config.yaml
num_hidden_layers: 14
hidden_size: 384
num_key_value_heads: 6
intermediate_size: 1536
rope_theta: 10000.0
init_std_qkv: 0.0252
init_std_up: 0.0252
init_std_down: 0.0
lr_mult_qkv: 0.4
lr_head: 0.0104
decay_fraction: 0.651
Each number is 200 + 40 x the weight over its row's rms, rounded and kept within 0 to 999. Layers, rows and columns count from 0. The size before them is the row's rms in percent of the matrix's.

# layer 8 attention query, 384x384, rms 0.0517, rows 34-41, columns 288-383
106,218,239,213,250,206,144,250,197,231,109,157,167,199,262,239,223,199,131,195,171,193,249,243,147,186,207,148,181,201,203,194,164,206,153,182,169,186,259,218,143,168,162,164,238,191,270,163,218,257,257,220,113,196,228,192,289,177,244,183,202,241,149,202,267,179,262,212,206,194,266,143,151,261,129,170,197,240,185,200,203,183,202,179,218,249,132,116,243,181,193,221,226,242,219,188,175
116,244,169,240,276,144,225,212,166,248,195,145,104,219,280,242,222,239,182,146,210,236,337,249,205,178,135,161,207,195,229,191,228,228,170,210,202,161,287,254,196,185,204,120,203,193,193,155,267,234,264,166,196,215,249,219,223,150,166,235,126,200,184,177,245,183,213,239,243,162,237,171,202,148,209,177,148,208,193,172,166,179,244,206,137,176,274,184,147,240,263,145,110,179,168,230,235
113,235,213,256,166,130,237,217,192,206,239,171,108,238,196,223,233,156,219,220,204,175,209,215,249,217,111,188,222,186,150,118,229,173,173,238,237,156,151,242,203,189,183,159,177,210,265,169,204,140,231,186,195,194,191,198,223,213,180,279,230,242,225,209,223,155,138,206,111,169,222,160,182,109,212,224,198,224,207,211,165,209,258,191,185,217,143,171,266,269,232,177,94,194,188,278,239
087,168,181,230,237,185,173,162,140,218,214,185,145,289,186,198,236,208,263,133,225,218,159,198,288,224,151,235,197,231,184,233,220,174,165,285,289,162,235,234,231,272,165,139,235,140,181,151,208,208,223,239,175,174,221,226,63,198,124,218,207,182,141,277,189,278,167,182,264,145,200,189,197,212,244,178,178,234,202,214,201,181,248,223,180,171,291,228,173,301,256,242,145,188,274,178,268
089,197,208,147,185,234,233,299,268,156,174,306,113,167,220,169,179,177,215,288,243,181,219,132,235,189,225,180,229,217,226,176,265,251,229,221,190,155,185,203,188,242,236,172,154,206,236,229,262,236,162,267,152,215,202,243,234,177,215,277,139,210,248,194,187,189,237,201,207,177,223,210,211,164,218,234,229,201,196,263,144,225,196,279,196,233,206,246,216,210,191,134,240,225,214,214,227
091,197,169,178,98,209,143,175,151,196,198,266,185,241,208,179,233,140,219,157,193,173,172,241,178,142,265,209,180,183,214,211,238,256,266,205,204,226,264,192,191,105,156,178,211,174,251,236,200,189,188,206,230,168,142,219,164,172,139,129,200,269,160,248,219,147,189,168,153,191,155,187,183,183,191,196,190,201,192,243,121,274,227,165,143,219,244,230,202,156,192,268,197,211,180,178,206
085,211,147,142,216,238,222,215,212,200,223,175,242,279,203,245,199,234,190,230,204,266,208,152,231,160,213,264,172,272,169,219,276,190,178,201,211,196,260,238,177,245,197,252,209,203,150,146,229,200,228,266,130,139,209,260,212,177,170,172,255,212,117,230,246,232,207,200,237,108,228,122,196,212,245,179,177,197,222,185,210,150,139,190,190,195,237,207,213,232,190,198,161,218,162,250,196
087,199,248,127,203,223,226,190,182,237,171,165,226,152,177,301,228,153,173,212,214,140,185,197,225,212,242,239,174,216,158,170,186,149,216,148,173,161,149,152,218,158,141,212,195,185,122,305,170,219,206,204,166,228,176,224,223,207,344,200,121,172,161,238,177,159,166,195,166,281,170,232,212,152,260,200,183,174,246,199,245,137,139,222,201,176,145,171,162,166,255,212,351,171,191,218,136
# layer 8 attention key, 384x384, rms 0.0496, rows 34-40, columns 288-383
108,164,85,219,187,291,183,263,214,182,266,248,289,224,84,215,150,238,245,185,195,205,165,178,238,184,196,126,206,225,196,291,198,169,187,226,210,239,204,114,243,224,249,227,170,112,170,141,224,183,185,210,184,198,194,258,174,224,164,251,320,174,166,199,186,244,205,202,203,207,236,122,168,265,228,249,196,130,204,202,227,186,189,162,206,229,158,228,197,217,194,132,204,224,196,235,153
131,213,184,109,219,219,256,279,182,188,216,156,213,248,139,236,213,148,242,143,241,247,167,180,249,234,225,195,210,243,164,217,130,181,184,278,202,204,223,175,175,144,177,224,257,110,233,203,141,194,244,176,160,194,126,235,241,187,173,243,239,184,133,240,151,213,252,115,148,165,209,186,155,207,182,198,219,185,220,224,162,176,216,157,168,215,176,210,178,152,203,204,227,202,158,184,193
120,144,180,171,265,253,223,250,185,221,271,203,246,216,204,123,154,197,191,197,221,230,193,189,183,210,240,188,248,228,183,223,251,169,250,160,207,226,142,263,164,239,176,233,279,130,172,179,241,131,220,224,229,253,139,196,222,178,261,219,228,161,253,174,228,191,237,217,170,241,161,189,236,223,202,119,197,218,210,222,165,203,174,175,252,224,140,238,213,205,219,189,150,225,123,291,165
110,244,169,241,192,105,154,171,210,209,179,167,198,202,191,225,220,202,270,203,205,182,216,215,197,239,235,250,109,185,291,200,193,235,177,206,202,206,193,292,184,199,200,246,225,233,206,292,147,199,158,140,151,222,211,167,202,158,157,213,158,260,140,129,171,246,263,274,245,181,155,185,124,223,243,265,214,285,87,204,295,211,179,200,177,122,248,218,203,148,242,230,214,93,217,215,227
104,188,222,223,148,243,127,194,218,181,172,183,186,182,191,244,152,255,218,162,138,160,199,155,207,177,153,162,195,190,262,168,171,210,164,187,180,169,232,291,235,190,173,198,239,238,234,228,262,212,271,202,198,235,281,254,143,156,249,198,163,204,196,227,125,243,224,230,230,273,195,315,186,152,178,153,226,229,267,169,219,178,185,222,243,186,189,220,242,230,200,255,230,177,215,229,167
115,237,187,275,191,254,190,162,177,243,155,223,182,149,226,188,212,225,232,247,230,197,209,264,228,216,184,250,209,194,265,227,164,167,170,220,165,243,212,234,191,205,205,229,198,239,230,183,174,236,241,187,99,178,232,205,219,209,204,177,205,158,192,191,246,290,216,215,226,206,227,188,216,165,179,207,209,154,123,197,256,157,196,217,129,143,268,191,230,213,215,256,242,72,212,215,288
105,197,231,222,195,203,146,169,259,193,157,211,219,188,203,225,238,185,230,210,176,147,164,192,185,185,186,207,224,231,305,203,197,208,157,276,151,191,288,177,160,186,214,213,181,216,255,299,153,251,261,126,115,185,273,174,227,222,133,160,183,235,146,150,118,217,206,259,292,181,222,215,177,151,193,228,221,199,171,217,250,233,213,153,187,191,229,246,188,130,209,146,214,139,211,189,266